From a checkpoint of a small transformer trained on Wikipedia.
Size: width 256, MLP 704 SwiGLU, 12.2M parameters.
Training: 730M tokens, 5568 steps.
Each number is 128 + 32 x the weight over the matrix's rms, rounded and kept within 0 to 255. Layers, rows and columns count from 0. Numbers have three digits each.

# gate: layer 10 MLP gate, 704x256, rms 0.114, rows 129-163, columns 128-255
# up: layer 10 MLP up, 704x256, rms 0.121, rows 129-163, columns 128-255
# down: layer 10 MLP down (transposed), 704x256, rms 0.112, rows 129-163, columns 128-255
gate129:093154154146148116096135121138063122124150130078129144129133180150130157150140210168089133139154060129212137104112146147071085123152153189158130156128163146106133093165057160183096178093138108117136094123137174142117138152122106138119151170150210165116168108104143099123169128145094141128118165095202158187156101108170171115110168164129125133095208124174171121093094169145086128133133
up129:138104138150123094120126135137126063128136145101149114126138134136079129134114148105162140144153166154151114118094152149123183121089086122096037150064118101150101154124170111130166088099139081146192109141093165143135136010094170077137119105124098122129075157101148134102166138109139124117101110173136113156094125115118139096137188095161121145140090142118071160152113125161129057101114
down129:152141159107161176133117187172105145086071077154188122098105170180161138115140152075143125161158120118168122155136122167131140138162122185137159119161123150126050116088106116183108142114157133082136138156121158036116181084153168107067097067137093158125162153152078133126151134144144117106140188147185147148116169107176146118134159182149133038154122166139117160163200125133179131169135
gate130:119101205113131112018145109112151161131091163150104105111159125137098156136137135133167126125208127127154148136094061153161203130142164132130183153114097032122102152097156109136187115130172070143120145182128132095116142118133175151098111078128149151110147106104157109086147156112109125090169106146171165069082160102131113123085104093121170119124117119049113160094127132102109158138085
up130:116087100070126116119097135172115130159155163076090162085135144158070162133194153127111114092102081092115119133104115079103133101199123115104134157115126076200133130092124091136134111090127172113147113195145184132108132207174123163143070238119098092121168149211164199159122143155102138139099100137110107220167130122103150137104157114088077094087120024105131152093106170134188156101145
down130:065121154158095131098126201150159113090139106106128152140162140170085128140161161100180133190147211106111074068129101165147119144144086164191167163102098081130141180123114103115121080164148138103085130092196107100161089127082160092153050124181072090047083131169144140110127159083191159106176178179094127110136129149150131151142120063102073147064126098158127148145123219200127122180093
gate131:093174081199088059158087142151151137107116096167105139138137126090106079145113126130125089112164165084126075147141075144099136100178126097120174178190121142138121126136153091134163107152128117177060124102046193105099048110118106111176148106082105084187172058047059156186119161123112123156089134139167153115088152153145167141115137113114094129175126108164096159165115145118064188135164
up131:148117145109119160129143116181088222109127139162069102131055122143104098134099167073175162220106185090149151132113134129135122115159147092145105123119098154108141176129145126083148113117152117111132148111100124181062144091139129125113078098130121078146076198120137145059121118120112207113138120130174037124082127134100151087091109160147076109135112165133145134137181114125117096110167
down131:038180130121155162120082133103141134123143118137139122101119109141123151082118137103052150081133123206162150121172116168131083147126154124173121136165136139156144108106109143155148110102176137154120107136177113127159125113100071129165091153142109166132049163085170076102152104113141159135199094141150141130139164170138106101070167082171103169141144138128130159096084110214157130127196
gate132:063099151108132101163106159195110131107123186119166088152112139125086152100080150138167131126103128141101138137147147111098190103061104112183147023174130148140083123116140162134116115190126074086112125117146114138196158159110199123110122119144122137155185076221126024158119200185136123114135145162136132096173182147117110066156178154131131143120099098097099140130067170152117128157167
up132:130107096106084104147109124137143104124165130106149134155114189116111171093208098138101127178137126152185172071104085151095134042152110206127141099109134142109163084052152120132137087089161174113117166158153160110103109166159088083112157093087101187114129135123176109036138113092141061123120099178092111080068115081052104179121077053116140096180127079083123128147125158095092138149185
down132:076203154095091104089154184178178104129099162152147160208148128126111135063164171099172106105166111120149132127116067146109092103171132127114090143116098174183127122162138128135168133153153123153137080118133114090116113146104086144116221119129150148120095179189141113115133129129168128114000167106144120126134174098143089161144157156158109130146119134103115146103083216122166114143067
gate133:173107101138177139097167122131119115073151118089157127094148124130143116134125084153156147116145033152129093144131138156172125059108084118140117108110106153138091149106122141142118122156120143128134160136157103142131085101184100168090058140093143134104148106110111099072091205084131091112103212144142136121158073090093165126128169114124064057149123166119120113133116151115132122160090
up133:146129098132149168133139114149134120117131089144062071133143134116098122170136125082161140112143104091120123138131144123146136128121150109147143120124094167091112181088128086085164174144161122081145142122151142102093105108119131146130114127103117126143100140139094148108122138156129126133155099130094154162116157181166145059132141124126110188073105122123104145139106104096164173095099
down133:149136121117169124141089161103097114129178128104149146181167145139081155170173135149180129081147140115159156111148121166123104058104153126134192142119164163141132134138109135136080124140124134130105170094113094158079170113174148117129150093160123082101147139098117149096066128146107152131138111194117077121061098099105113126093164078127147108187155197113119140138061080173114095173083
gate134:123134145153155103130137124088117199129112145138151127075127126137136135153137103146116132101141095126078149129105126119103113081090143039063145191137136117190157062152100128115093158128126101138115070135152161133140168138123114109156073105117155144114165160096122067141194124114124107168124113158125158098089177108156170085127079109107167127141087092100105113131118155149134114118125
up134:117176116132099124146145096122076127126119184141194144071150159108132118111120166146097168105121119126161085190160135100098125164115140153107101086134101147083117108092105077142176106112086104132154026127142114100172133126104157138166142139145089113129074088106059148208131168164102095132114105116066112085129095107091105185140107142158143088124116108151145147122160148094107089099133
down134:139131111113228140101083132109149072074119082152132124170131110154129156145114078111148165152094184109118109099123105126109121133153161128173104118200042144136139161154143173125103114151140101132207125159124127152136118099076131094114163121138159118095108155111124134123165107109150096166059127126121100122166198025071183121169118113136153131168151108138111115137122145132149112126111
gate135:161194156143117084095173114122138166104154129132128129094120114114103178181064134235139097092144155095172094173108121085116144110111153092121158137156111150136147085110088164160105117127137126187083121158108178112169062111110106112124042102171151118154232116132146176107175154060189106110103082149074174166120142138083155098132120105126148146172135076120099119118075127140139107097155
up135:166155138113103138172133066049068156115146152168182098128133125128115127126118093140164142113194097115104085114132164108099116169122125086146133057075075131086176120110136175175152158123124138138142122108144152128117131133160153113139098158120135101141191129147062129090096137132123096099060132155115127144110085072194121160178127136121148119158102176215072135131113174021072115099132
down135:132097112157115147184159162112117140073141093114149129158126134125161154075097146113147159119146107118060110133122095075160179087123166112170163133128162086152208107178156142069129112094206130140174179170111165133115212108096108110152139129086090146104105125109151170215115134115137079128196133141087107020138113122167124074095123060130166181085189162127127128130150151111087150179104
gate136:110135094126115106152172116146158137108107145150120088113190174158112148108117144145136136087127167105043065122209073111115218074082176137137082141182087090070069134132165101123160143103166122111123176121104146093100110189121132157109154137077104093150115034105184121141145133115147148126069153121163073169150159096135134127134095070130132092138129140116121157154106160133176128107123
up136:111148085206147124140109136095138179135124151120103069067150110157119149152154108104156107112158133164132112129178099127102118084101116099107155134161129070115153090131148079104076175115063178149164139186160097091092107140216115126122117066133176131156195110171098132127142143111116169125124124109105116133166068110145164133139092187107127163131132125119133166066115158145139120201104
down136:120085161121087190142136136120093153131116152149061123117131128207166080046148135138198148192056132074111136138132144119173151126109170133124088127120104102202131129053143110100107124074171164112098110171134131115136138134011098103101122123158136162076134093145166146170103122138151130174135152140155162096155118243136164147132104119121104103098120155140154183124055140106125147128162
gate137:135124145165143136171154117145076150129137144141107177131131130117124154103146143103142104104115136081078089096098142171129144130148149101096083137100153132075113065179143052105165184107101138077107118126167106064120131105112132105095115118142146211118148133104094145052133120142124093132124080118166083086135187092170120085097139153078164166213117133149090113193230185138123166134124
up137:093077152147100144120151150151151115133097126115107172109169145119118128045157187125104132141114140078177140146149140141145082197088082153112115121132179101125092166114117168131114119115090155161108167172153073088132135170131195099130102172142116166120091152098110137095085131141110134118142170187100115098108135107138106059112156176137125111137127130125122166105110141120114133055154
down137:209153144096155090146124100081142118120187090097133126128077126108180122126070113161181101100154123113085106131144107128110091137178128117164107114133130100159136137110116069169161078118125117157117140105071120142131078102089126151116182079127147154124142203106180132122167075095100148125123161113140114184100091093139180140102136188106108113131099121183131053180126138148136133112091
gate138:100079097127134106145160078158123163169093173098105141145145160095096142112170127141120120119137130122118175126169087179176107107110080117062135132192107132097144116126137074174147141128083120107115128174197138091124131163139087080120195096108126118132122102129112119158132149141086135136129124061130152107108211056161072148099193141152172151190106111140142155201159082130103123148134
up138:089110155117101132125124210028099118098144101142105069085141105187164126140140144109101171108108136098093150151116180062160115096180129176123146070142141148142057194143179161168101191130087091054133200184112111149149121116099086126120106132129101125081129138108098157087082139099123132082124141155064128087177130168128107156132068096131149150147143167061121099120164086084138169097165
down138:193149094179104106157146159119218121171163179143051172094109105088174159121070085102157113137121186094132042172204132180132175139163126120090081053136132110119149151098081157134129120106167092182124136145102072089112109115136115104163076165125111176126107127078161139073107179135110149072138144127072090185107119105165119114120090112087154103163159061105157143086081157116138165097152
gate139:069219172171084137100175167068056099123148106131106113101146126184107134143108138132120128123166102148130129090135121148156172147096111151126130146162123083094120034092112056141164084111150094138162139148123143173153170150104121058171127111088120094134153075117164160127129118166145190092155148146177075130151153092144042104158173176086124170150135148115162148175138153127122124149113
up139:142169171142107084094138126121094178122125125131133083108172139127084164129164143054108133130162100179145170174159081119138127108176122085116061138132116141197198094143130114161073104064119122130105180161182116172150149132099167084147112122121069162140140130133120147130117089179077080125134090126115156102130182125102119096119116134152151143111132123069154166110173122162142089193132
down139:156103139101154081119124161161166119150173078101166126101160060166169179170142064196181151139094097141091114155095077107168119228145168119128143164142130139148084191111186127208176160145118112149130157134067106108125114142165107066109115113133139135115164140127162151134144170124127113195107121127112087065158128182109134103099088129112188109113142101109133105136134092139160115134091
gate140:144163149136154102188156128177140127137118127109164179115139121129128123131123159164109115120180188094083074130162133147159040076126137096188145131157122161105124122114181156173111093109105123179142117190151123180101162080139116104131115113153112185112084103094101118097168157142075120205115117079131114081093140084085102112117181118076082137209147121177116106152090142154193181163078
up140:100116136139124136146132180148103091098111137126130102134173074140103147145162160133074095114147116155183124113077119125105135123131181156105103130048111082141092114098099106109224151085161206155074181090121160080170147107115139129085137142133127164091103131097142124087119108129114152074139110137156115120152115050112132156096141174083051160186118118156063107113151159121119114103116
down140:158061163117124133081131137134129103118143115159160171129132195151150108149097139101192132122165103147100128118115195176114085173088129081155127147141115118085059117154122163162092135144157131082200161104117158154153118119074127106140136151072118042132133148127135097072163144155133203120114115104100164146110129076098117115157086127169117062147105088168132138147130061105135129124117
gate141:132169106118129109086136117065169068094109112120121127149175124159117123097107094195100145115105107069121067082082106168066147093168142115122124160117102112097110078131119127123141144103140114154124123136116133163095136123145186110148182109154115204116148117104109151169122133171104093150108144148134140140143128168061106151072182120126157155142122150139116143185081159127116161106104
up141:095097145164134118127144148105125119120155118134162117149140161179099065102182161125127088057117112201143143092130066124164094147147123122154152106073203171102101159100164123142085114143108069058058182137077102087145110201155157158133142159084163096192155110095162104071170163113178104126144083098139146149081145147185127147132160107161090130136125108109070054089142156122144085133129
down141:176100099126118127144174156157143130176114101140123143122143166150094155131158126126105150129166110139126095175122120083135157130177149161102162083133121145161141130160117114179158163109196131114140156114163184129141091127055143102164145109123200111140092135108092137113106191155149109161072098058185144123113116044092095124125069139133138104154143174095183115136103137059118193100136
gate142:143089157138148128148135173092054086181128124133165082196136130145068169111129097081120117179153162141124139096158161199148158139167073045129155136113091100130169118130119153115129130122122106158166123153153121136134100114149158135129103104095085148128124138147119130121106131096097085144126130149132126130103160100124091095114177131138138087182086152159131160123144165134062102144081
up142:174117152130102116147137094123131106130157127084151149170148112175150080123104056169097138083087111154135144178152147161117117107138171120120145124168108097109111117107110119208135150121115142100118125084144129190047173062100060198133171122132108117109140095097151083137125103118105092129067201131137082122084098088122134138165125154142107140159132109142093084109123092182130176125095
down142:101140092146148136160145163127129183093082123112076097065121184134134147144172177122104196135130130104141135151113090102146122109150118128140159130156120170174159124117142111110157138100123147133145076143126141069165144153086181155129123128086146125156126154153072114113156160107142166112123064123116178147135146189143158063106137135158158144158128121071088139118087130110173164163152
gate143:149152101092154106106090114121144076172136123145157088131064141106147102141130123104063071108119154123158155144102145205141120145154139140135137138105120139117081168129142099146214104025107104129140067133112158121078150128096123164147112108102141168100158143063104148110111092171101142126045037071158139121118105101178114132094171136138085111096169132090137098174096116115109066100091
up143:134151119147160129087138145129202131112137185107089106178103100134088121120134066142097138071143067169096113125124159126124165140105151133225137133078167108108149125128100125077150158114164077075134080150122103128113194120134125082129071144139088178137119106161151120134150067162156169209138147093119147141118147133167127120127131124096103072156142143085134142129095148084181195100109
down143:100127145116064087152186134154065172101160135145092104171083127124107192092099140141037061117141151109145195162095114096113152146156101166118145142100134158110120129158183152124079158123126079122124110086128071097099145102126128117125102113209065136106082129105171130140098161109093088163082133178130127190146088074100163092115125070152133226126097138121120096101107124135145158092123
gate144:131130132059117133162182099160128120127122156118123118109085158064168119045098132180172142155082144147130161142229165134158157108139173160170148058169089129121119132153096168153087134131097114140088121148162131183089117107110119170121141082113157152127141157066141086118091144116134112142150123139068126099097071100181095143159129119104144136155121125162133109209142145142116075143126
up144:152129110134123119140130105079146090090117158101113088134116126130112108178135127067143163124125157106143120123116087099134148111165057102143160161103103128127164115096191135100134116115184158138102173136170172079207125156102158088105089127148120140116149170097123164176165107084154151142146126088147106110154133145083144149103102137176111137084169109159172145103126118070112170148155
down144:090116120092092118142103119129112128138136162170120115141106163104151170053100114169120142136148102147114145101133148124121146124140132108148102095154175120139086100170133153162139096165123136130120130128115115145091147144125150134119147086087174095102105142147105094138083146135146146151090117180133113083080122000179108167156137132075105141155086107128096057170121131154131067102116
gate145:134160040164095113161141074149086116122117153147153187119122129113127104158093106139103069081050120086106155143093163140131146196144179137123127126092150111092166104113086086121104096115143140101050124153175155112109104112115160115185172088084183142096117148107108093103133099114125080177161112085120173102147112094120145161130059113126094146099055119081112117132185144129132114120131
up145:166135088175130142139143113165129131110112153116121084089149187106158119162148133169101177120119156178144147175129145098119142054144139091142126164116117104125130140135127100069119140166071135165125079102165178114119152145127118175101043168096128091188133123123130134183143104117140140118131123152153140097124133160164093140120124118132169122063098089195167158123181139049137092151118
down145:053095050081077088144137090142147165116149093098143117135119079152119154099142126173066081114099134159111157131096082116106138083159128085119155150143148148094122105089168127161155070169171160170104110097023067141131070118159150096134164114121083145109139138157138135127106167190127170127112118076136160107083157117101125089112133107119129092154134116130089104107192129139099145113113
gate146:132117150120087108163113109124133117155110145095128200160150124137107159144173155120134089148157122169132112116174129160148169189139097093161155089117166167121155146161048180143113126088065140126146170129140134155121159139141134122185124147177097105111147149063133142140102155171150090097147205122085142163141132109128081119200122093148148140168157157138097136071103103128094110140081
up146:156119162110142125125165140081180160090147064175137155181092039099119108101094143096160125121154162142085145163128148141187139116168174122133156139140096152133085104152145128106118114124177114092131149118112126168120128123092102145105065118104166098162094117105129135120124125099119120155123139175124140178166114103198147116123081149154131102129122180111106147110117124130122075111177
down146:116101087135161150137126185172113122091126127161166101075117151091149101122113109134128140034126107071180116134127146118078087144144136178122091144116100120139067149056191113143184136137081194125134088139135090105104116168124133149122124064126115144125102162157126083131151130129091111166094132091121140120104189092112116142072165127164106090068167099112183119115127092127183112133106
gate147:098140169113150086193091135102119169173121144113082089188141149098073163146083133165087162142090114101138054135098139142112081128169158098118141097140142100122150148122173078136183140140117137153136126133167078110076104117097210095110142145126181107156190134150123189131126138126156134112126199120134185139141167136160117167090046117076096128137112159154120142145142151152073127118112
up147:106109123127141106085122141085102114096134140142121154129131064051125150127103136144171151105111116114122141126119142127157092114153156092168161102094139102065105125162161081149139069165107168100138141129130147182099065155089140120097114061161065199127125171099112075088108121100133113110171163142124152065051174163099131108142146131092107106112097131107168109131123221076068156097066
down147:112153201143111147100154115125114107089083153094149204102139113102116170127163108138081157207186150150169129085122121105129130074104178181112134129166117102211171164115196113081158160152086133172191192082083094127137132162109150083112121150140066058148124133095130128148128127109129160086119093138122114186121087196132137086069162109084092147107080106087124144100149142119188121109135
gate148:141146032127095118121144090138059105154137131131157037131138102168164142178202157107086153177096135106157142145138103090133129158132116083163177109147125131132187149077123157130096193104144123131133082112122180141082156094093151183126145168143094137141120154091132188083134197104180104140103140131165128124184107092042142116064119157088138136180103118209138166151143136163116136156193
up148:091157153171158161186132122105153101140138149120133172132152144084060147114122068101137148165111149164106210131203179103144118133155104150169112169115055133093156088171115168126120138127168159166105206155035082109138130156092086109112151118124157160111161125138155105181139155117152167157250130095085111105148182114119114100180131109127113105140124133144164120156152165114075121153082
down148:151112084093093134096128118148104135119074129165137090121107107123194111137103158144071153120177126103157102102063180124117202109132104077145166133155085144139171138078159163135092150081121144139166109116144142131093120161133090135095204212185139099098104150110115160102099167094097119109077158127116176116096020066076141150156109129084116157155128143148124118079179113187148152209185
gate149:135152159153160127164155159106095153097143132122182149062157152095132171119169078094226122130113096097152133194137136129096164167129129097129119151106175097081132097134131100132131197115191154183078156137156119091154081143137162107159151139090109050127144140147132092067139119124165164169146158117106174145149125131115139118112158109073082122109129082099069174102084124076128144134193
up149:130164077124112207062114082078174149164171111176087100102068082095126102112140102125106111140138087085063156099127165133166141131126145136133155154094082146159183159115180109092137132127126144098180105099116101118116177180126117120100133071133135174151116085129128120097151153091116164105125090109171151195140122105139085154155150196131058094161141071091121130132135052105100097128097
down149:162167158100163096167151123171118121115112149056148134173130096143047108139117102120128140153124139114199102144117109146078088085101110098128082149117184147110188150151150143158139100131170140124149162151113136101119138074136192074103141135177113094160131099140141148114073122137163155097135093117126118155122143087121162163187169089146166170108129155115114165153188119121147094077072
gate150:084126151168110128149133086148087101118091153077167111079156155177094140119152099163098114139153091063113066134164119105049148166090136117169161091163096180113171079148122138196195204130113139190136135172094161162117211143090140110131188093158189124114149119123156168133171193121082168161122134083175187147168168095114132145095155121118149206170088163118184126124139118110174136151109
up150:089186097143139149158157105118120097127157111107088130161126120144150073149138047128076072164112135168151140128133119128128058090071129145136151103165074196180098115209129137140157162171121159161158154209177072129177141107085131162126136114149155051148114129136117160180106200158112155165206175148078160140105156129153122164088142099139141191139119116124123072078078149108121183113081
down150:183113126111161092179199159066125142163096126169159126110157163099153177099081132112146135172095097154183106134092104153137150151118166150125094141066157095068124163141090125131149071098124111040114099118099131090091077070159144111108117149128152144128127074137162090124114093115128152090018137128155161110161098092154143090157114217126123083084136126105096126206171085131104156089156
gate151:164129121121125179158132110130079154178112117166126083101111115119134099148099124115116087054145119153118176179126170150145158178129105133096107124083114087102173149110130168121120166150162163162084116102080123105198160102091166159149059107138144116135165149114085118168066164196122083135153133076055108134180119117084070119158167090099115163192095088066079127126125169173068146108169
up151:082070150083139071046207145140153092142131133099157169108167161069085141124135161100147119123082113174151108114100148092117135146132123085109105149147161151077116062100122121093131124138098114133129122147130127135148126134111126117110123108163185152147145122213134131149115102113197123104090120111140186114117129103158129154102167125110082153116116112136154131163127125201135138105169
down151:162186105163095105172082163131090181149174101080159089127161154101115118177142127155103163072135105107152089191156118099137137086157120094159157157037146110171118159075125105106128192094131132120086160126120109116115169095173093095098120123071066105180123158128090145139110128163089117121117148159104112119160065105123126133151092130115136157154136150117095103102110100181092126144120
gate152:167079159205105184122221068134137123148103117077163158133133082146129173121123098131105122167159144157203123164125104125073123131081149122138153156144116192093152164111099086156175191108137104187112114166088158210078149125139211067218083079107166137133086081143115117156139144085077109103144185105148141128154146074143114140128149159190115126127086112111144140138102064143125101131128
up152:119150107178154087147089160197100168087154091141050152102138188095182164088126146153157171117106100158158121051081118071199103150136129116087094144078097138092130084141143154129171114111129149156150098136113140181173121124111164137131126128123122089187135118136136124146128124207130103115093200137161099115081114163129152163088166140120059121166126132181100137120132171092153128212145
down152:059127149086143118087089123123099126149158114163155122102108208166106137143137124103192137146116102053109158138133089157093134145146082177106159127037157101165108111105130139121072108101172110171112127129179121086150068156138083138074136188113151140123093189132130063103111126115145121041108099113100137167078137085147090079081119134121104107154146190176139130099092148177169143053169
gate153:149124084132125143193137086138078129098119205175140092116150159140121138120076133143124155112164147145090125202104143084043086137092129171199126093167182143165123109084115152131128153143164098200156145126101127131153124155120169132142130084140125112123144144069075055111123153124164181173114147124218118124134136110153085141152187095134169113162131124113124111176114099178119150177126
up153:099130127167102136110175179147172124138158180115110130138105151128104127122158158128110117142172163153121192100150132147095088134047096152075153123138149121119121136103078155158158141178130131140124113206117137115168198155149169121143169092132096101120050133076126134176096148143079166169106139106125101045105109134102127131089091165118181126162147109126104131172174147107070144128135
down153:081144088132206090090118125186101123055124115150080126139072137166141129148138131130140150149082117122132137158150122110154075089140134171074150097182076160143120134182200078133134100144118118100121105101120054129087079159159155175133084162102126144116126155156179128192056103146158132111194079139147104147157142169132170066080097149115128095098112102181199126152137086154135160152080
gate154:124109142129133107118129141097072100083087143124148143116126154117139132100097070145175078174087092121154148122173112163093148121130133086135204162114140158167121104132109101120145140074160124180150127164131123079154150117094133151117112105156172224139178121150120136116160130177118101217132114112128101152126124116087086130082127123117133100093148149141125144106149152170119108110121
up154:063082096128093144124169113131139060112109156117122120144126135160145099091119128108166096121140136194102154157112103128094128137102054181149103099116144148161122126140117126120119171162127071129099127176105200142120107142098136127097082097148097166186121138135104156127150151207103140144159078121089131145081118104082095169087145107116178195126128158172107156157154116091151121108153
down154:148061101161104168133131137178119134116128125114117095113170129146126130119140136154105101147098160104121115159123122120167160121133152100081176125099138111127154134162150159147115139087132099115143110139105126175112129134087129153113108145153133135137141136186118139105110151110122078137131146114099150142148093186152151135064161122118115169106125177146125136102141125097120123173075
gate155:088139131086107089113082140151115103122112128100120103071141177170164085152130131154109089102132124110099095149123096128124107104083117142146103118141088132083169123114161146100201090145174136146127079125074143120169149146148103118118110140122231199149193140081111153147099111149154138192096133073122170152138131159115119151206134081167121136081074093118191153140115120137103143134172
up155:115078151085182093182134135123186079122123154093164125159148119105096090150153124166149152113115148183073118143182144173131103116110068156125146102126116199146156131150154125170105115166010086184124115136132139082113153134119121137061099162146096202170131131112145156122192099134128095175103111170085113075156132090107181190123136182151112150098120179151074140132097113123115089144156
down155:146126160082099112142086132106120115115128079127184156160144075110125126155131165140158152091129181163178136096148163104062097142105185115095149174122171106126129132134156123115127173146116101151146170114166165161135121045169137119171038128163148130083149127102144080117128078128129131066155167073109141100100147123131149094157078125086079139101098111113185146108096144073132116151084
gate156:129164125091172115097180123138161134077073152114124148077162094127194146155082084195136124146147079170150099151105127184129157091165085054175149096100124123133214112131085050108102132094099120145132129141153137199126158087055113173126120076170167075124139139092136099099138151144178086135113163147111154127159156147099094155110176126038148174123148104122152143163066079154152159119107
up156:040193137133137136119129130075125140133072137158119127108149127124097091078169134125127097135086119136114131129097142123052130110152143138078119133129107099166167084171152144143189112101101176086078174133099148127102102177037097122170103171150101123177160140169090147096121141174115079118141121070141148130174094137130171119102086131153186146084091099143076051131163129216169167111127
down156:135133136123151104132105157185069137115112123118122136132120108073180172119101040130172073077144128120139095120124120139123153136113093108100136116071114126082147191152149125103153079155132102096121139110109124153127136067069072113164165156132133104167156113067131051181108126141081096113190057151165129105118126128152078185108099084162145136150145151083144133175112050100096074140118
gate157:101140129088118144170186111162074124084042171093124141168145061189183081125117107107097175101093065133164131136123123166110117107085195144167130128174121060148132118107083118124125101112116159176096023146156162132098138102112128181198148150211164101183127094125119110175112196127111140163134084144118136138147124083149094166087135136109146125144194147136192148140055196101100138163174
up157:149075170149090116173141118159158129112143141167146098151139190154137085124123148091163125126116189206108136127139135137083181141082190073125129067142143126167152127042132093160168103128137170118128117109197118071083119124160169181158191140119189110093142160167074097125144090157020128129156141153166149067129115106146086138143162131147066157115150109133073146127159127179150195104130
down157:090127141179165083124162197074088109175100109169088126092149116208086120129164097146071120105174048136126123113126170102167136194183130149109050135132142157114162168123133145148177122210149153107181155164154146143130128132115102095104106137121111187222108149149126126125142076132092127173115101120131159119155097124076153146193174138138164149171212105078140143169128097134148126139162
gate158:112080143134082134135150163075166101222166184128114151114117134153154099116167099142126135154185165120099113153132155136134144116137093057079135114145147093083138095158092184140155164169130179102118167163096152122162119151127134101161103127150158099129086114121179075137120141151120137128133119098143139100073104123053091106121204127113093178145073160122145147104143130125111141137101
up158:145136165101125111189117114121090113152083109133136094145094150066158103095158068134104115128102068133158128121115156143126133135188130102134147094145105135151144086123164138185157178148153166208079108044121070111115117092150145152143137076130190113165155159110145164182129137124193139119116116118129125143135162152099171139170171131121086127119126122198097101125088146173134120145123
down158:024134047211131096175122177098086143100176166103139143123156143146059115143143135111157146112155087154117125106112140092147135133057111123133105129101136095129134104134159123140134117137162125218121142103131240118148089110084088116162113139104139110085189127117105189101077147127119165166128128093142175090147152104115144149093081112129131104173144134130124188141099102110153083167166
gate159:157134129175122148103124052156120084102106130156101109114097158101197078127111113125104073138125126118109123187093119180104110102143145129171086126153120189119118110133065139122106147126143110085108131054157178126115127141137174074178184143153160170130151120092106168116078189078097128146152178136140138066133165103129102114168128158122095121145181125128089169132129137210126151158176
up159:115093170142205146088153078128133141066106090126118149191202126179115132115072110115188163137182144128136149132049141139129110122160099154184120120092109073081055090189102182141111169120095125151091123129121144144156164041124097134107147112139152106101143141111083097095105130147134055174100129152098087186159158076105114155136100157132084108107137204085105128163145142118167110110190
down159:153142105144125065097115099121066124093163146093145075116134099122148186160158099162063150139102126135119161129116146115129097113211121096198079108079091136141132123164139146119093106190099109125151177147137143097124099171123122187153165171114122172121106101124140165129114118158118078100181134127146073075136142137118077083062138139145039103134137133094126150104201136103146157114124
gate160:138143117175134133124117125154088122171097101155168124131076131153146122137101082090100140097161082122117074119103114137126117102141111140124085107141144149120106214109116092187132131167135116142122130116146159169147167146112148128113157166107215116163137160162148084128126119142155108187213098121099130173035097120141132115121115077123074098139146116104118166148128123130161175135099
up160:105166147148166121153104119127099142104090129144118167112125128106125112167119174133141130169119135153116134147151127122066114062150086159149114152134102160127118121113160126149100120126123134105131122077151094114152175102157151150171114122072173098093126139148147202141150161093148150186116113138093112101102151141141177154135112089132114178087163145154203127126152140191108106163122
down160:110099142114184109160077202141161167188134182133169122153167150102101112097091130152166134134136117105120098157124117149121149147127145050095163179146147133135144146119107150145111144110145115140170116211126108116197160125111136125162126123121104153104167142117107133161103087112118161105139148142166166069121077144169120158125081174181099151042114174127110130170138124092112201111150
gate161:149099128089101107120146152076150127151130140135171097091143170149109099123119155133071113102146179079129132090186121235127094115059108124116119095162141121124127107105181146109131153082122173140174109214108107119172158086124196151135051041155059193158093136085134058083070166102159165080105138126090105083140145106124122117157173122126166091120089167092135133117178160170128127075079
up161:077160153125138147122148166087096091098121088137116139099114088174126116134146141098193174105157107109098170122082110110097171089128109128109131112093110116130098097109093139155145156193111105095128138133133133148121064156119102135172145091071162164117141095088130153059140170092120138169137114173054132115163091144028128130136082133127164108111101078147129121121160147133106130132167
down161:155158146172147134148173092116164153088152095137204145195144104086094131164120118195148099099158096164097082151087143098112105152124124113130129067203156107151098141175122120083165156114107129108133088153067087087194121129156123148134157162166140106148123085162150144131148137120090181135047150153138138129118125054104100108113141142094128161191139215134075093119127124085129186174118
gate162:141166094117051159144171068127131164090138138093137176138108158138104100166134097158078164127091166145207153168136145178056116122121121145207135025169089091125170105121139183139162133146103155134068150148153149149059183099153141207199111139176107114198118128103088094164189135074151164110117154120126141114156158104129117092137112149107185138099098174153109109127093141140142175103122
up162:137137130141171115130107120167113174145053165116099099088121190112167140095143147145112137093109090125150056152152148100106125082108190106091134141133086127110089158090128128038243042113113116094102094114178127113145116102065084118130144103174161129144097167194123113157139094112137093160177091120161068122124136163116072141104123125109099128118142074167154098067107139082099124140112
down162:140115144160121136128138106098156099117112128122153162185173118040122117091127148142134113131072079091097102109136173174076132146202118092111122122092114174144090134145165128168060118126086127085199133169171124134081156146162091167128127140096110128187127079185089122076182130167126166107097145196134171095125194149126074117078185172139137114138108127132089117079139100160106107158147
gate163:075156144089099125085095107147098100126137150169139164100073145117191117152139147136093116185091093161084073125115089154117091173133128123149133085115070116086128205140107106073105106127055163067139115109139218142185104119058096128118116134102159167131184056144115115123178160112128140179117144111123160155164077154158153162139175096094118138176149170091175109149088139166111122100139
up163:106121092059122112108173130101093121109173100145142125106139154081154143061042151134078148094048121211107119109164089170194101102158122129145170149113159140160131138147128118128078067142100155130143106140143156136116127065142098142112166079135102124085135126175129112145110138142204119146111126088146172135093132134134139088101105071152190129152096126084165094125215154080069105094149
down163:134138114197100174092066093136048121130141167197104132145125175161151114133112142097126155064102149177143120126110160152189088165174054103094104135091116131182206102086137154068092098157098121086153172193113177080123155098116059158103138135082117085139125116156108144142162077153097105140122127136190168142123115203139100104110154135121130123157139174187134176142105060134118154119166